Part of a small language model's weights: MLP 384 tanh GELU, vocabulary 8192.
Each number is 500 + 25 x the weight over its row's rms, rounded and kept within 0 to 999. Layers, rows and columns count from 0. Numbers have three digits each. The size before them is the row's rms in percent of the matrix's.

# layer 2 attention query, 96x96, rms 0.139, rows 0-14, columns 0-95
057:509475522515507514518471495458492507460504512463476490511486492429457495467473454513478512507499495452525491492453486502496517505498491511471463506474482505505479450520477487476513502508466434511506481475499503461469504502491498464474466528459496503473457514484494554468478506511461489470
041:473558483533489446490527496510501519530473520471469493510489487545474453480483512511469467490489433504485489514516471532507496530522519497520501468555497483478547507479481509539516489510494503493474512508522481488533498465504494508477486532466489471489521525485494443523472526532518479458
057:496491504508496508465495508514515499501496484503525510512502528515524554528516528497577480504483529485513499460526523476476526497465488504511499463482509536468480507511505507467475494504536482516483511482496567551464486527520469517542531510570533494547485518485483504463515501497500478545
034:501504518503478475504534510535514537533529498530512533486548538505527480507499504541492480516514517469475533506525471465486507522508504494484473506544545517460528507520505505518483528504509513502466474515507494530510473460541517518561519474536502510516576499444503492515527508498522475530
043:439495476540474479527486497473496473539459482492511513484495496468484482498498486466445491482480461502506492506499469510490465533504521508484495472491477543497510428520489506506510507481466475495460480495487472481556505469426489490491460487484496481488489489466490475492516486545492507461
039:504514501496526492524502498508466491435521549478460467474511488501502461505471512501465501475473502518540501490457488506497512543466495470522502532457476497521528520504489473504514499539463474504504521477523477463537511487478432523470506488458490502498501491546535514492489503460483555513
042:537547490522484486499518515462469519499540521498503494523539521524540503499485508494502497514524486520486504549539504505519466458538544480503513541507544477503546501524503509520507477509529547540551510555513502490505504516498520535480513528486498509493510525554508482551477527503538516492
044:534482526485517542464477505479459468475514492480507509527485537511480470487553528523516516465528569514515487504471465472504533485470470461458486495469529512475446459506499483496511454479532456500474496501508502488487462501491474482499495482498482495501481497506465511448519495491504484531
037:467525527503545520494527521541483493518474517518502547494506471515473473489488517476457512494474497531528529482489471508500484494524544480520521492523513504502556445478461454552499484494460497485517506541539469536554554498511494491495487526517488484506505489489492480507507518515549522488
051:471476532552489481516491541485529513516505507451502547498493511484523516514516495521439506515500494523550532520500483506462495539520554516478550486500498523510530491542494498490505536507520501532474546518515511514561540519454504519474482520529506535519491495534491534495486513519500515505
045:484512504441499472469499484512472466496535511533509500459508479513503481485503499473503481479508510500486463474543456477521471508498497471519502526524530466447523482490452504479467483472506515468488495454475506486479471454494509496514530482522470464486527496481514502496449472420514513504
061:463503471498456468447512458507499454515442481513508487519522501522529482520497501483488478474478514479455477471517465465493492497486483468489496467502501494438491503491440484516497485501510485481495472526484521540486522504514480527524551497563494478496507510501488447498503465484531475508
049:487476512545504511505526518517492517537523544545465477513506491476530480520522509487468527521496481501531525521523525526538493525497513510504530517479466507566538473556489511472518527508483524541510501542507488495529534528511547509480466471509471529503526499541507457533488511486510528485
047:507452504502506481440481472518487480546485443523500500535490512471488550507521510462520482512509477502478460492493512479471510480473499534484511450474498532487505466503525506512475512465502478522488506479485526521467505497494474494502485498545538465497443509442438501464525493494491506487
042:473521529515522536505512511546504558551503490531478528528507534512467536496510496502502516507515494539507514547501479533489475478524552521500479521537491486511526490503479550511528513513486515500491479534517496497539521476512517494510479495522504527458530521470530536530496538561546507515
# layer 2 attention key, 96x96, rms 0.135, rows 0-13, columns 0-95
061:488498519507511542490489487500486485534507514519485517510532534477491531490530497518521516519537510531546497473494551515485520487524538487500474463449508557498487481506511515528484448502480472513499511525495558515471521471532478474548498472540513521526469541493464529501530487524513460511
032:510496461505500483511478469486465494451517539489474492439487480466475477504486514499496488529529496444466528493487506508464473489464487493509489494449484480495520493487580505477506469471502487497457510521509457472508503506488489506513481500463451524479491511528515499493474488485473486569
036:461505494510449477488485463515489488506495478465522547489504514511474512476487487482491449493493476507458497470521458494491479498492553484497474448466488476448473498528509495491460455475502499490505506522489493525473523480455455473490462442540514517474506495491464493486472490477483469488
029:488501514453476462528519557481496479453493496458486505519452495500485516494524483482470501484490484488479473491475497476493449530476493492468507532535541463474517520487496472480498520491510512482515505477508466470525472457504512503440472551463449465491521506485496501477447498487500507513
036:508486530532500525501481521507500530495504512512443482551454463493489506501462473515509503537485523495533521516497499529501470507461467496536523525451521537574513495485546503474508502464490487498523499499533485470510468490485493466482490507461487479439486516491484496464476522522496544487
033:513534451450479504475483476465460493490495519489516487469517483479494485523499520443490546494478487459525472464481511472483523507511467527461470520455499470508482494506492511448517489469491491496516526539478543503446471482517492511494517478479458505495525541524520511487497517483472540482
035:527524504480482532536488487501488489449510531533437488465516490487521476491483467484527518484493528518468497499455490516483515511523435518510515560548495480506476538482476512495555520499476501493486531480503447476506501494523489499489504530435475477486500495523522499528463494502513515514
038:499481485530523515516512513507488526559447532517460499520523522513527544555499500472514502513490500489497499520576502515508522518512505508532509505456498545519508521527517545530519477492499505530512511508492488518517542517557467519545505514513480525499507541547481525488540501518517478506
031:489482498550546543498486537516525493479516543495444511496496502455478506506528488533518516546544525477525509479452535538506515505484505506520546493466513507538493481499502499507490503473490465480534494516556502480487494488542511532521504493505463457503494569498525507486499477495488524515
041:518500499488553526502513516510515498513495517513495538524496526515475508445541498515549521508548515492558501447454543554486504480506497535494501509450483532548513499479540511526506466484485472503515512557530490507484500498495484439512497508519493509516485532464480522503498486517503491506
041:518484460496499443492511512511512497438498513492532445501494441499519499524448470523473486456472496496447481501515487471551513515489510495499499540533529457484521533494482499475486545513499528471493506462501505485495494507470502503461523539489491492464532486479525502521453501471504504502
049:506473475500479477529502544535484506436518535507460507493518492491496480494439516483490498484462480500458510502499483499519472519488458517507489542543500453506537528474477483482535524496519540505508490507503467457513505528504538509452501522432469503486528480501506472492468506468482514500
034:505514531516516506498494493531492518491561519525460489511473535503503499504525529471505533501530495511522484494452534547520518510499458510546544538469496522545514488473503517466565516545498511489527496509531470486511490510504546521474511523469509499501510548483522513505487519550484537484
031:501490472529485476465485458495470494533499473475506533477469504469506502479470477502498492532431505488509492475547497504439481493516525493479495477507541534492504446531494498520489467499500482527490481543495512543503499539477479466500520487520506519505478499493503426498558482514489504461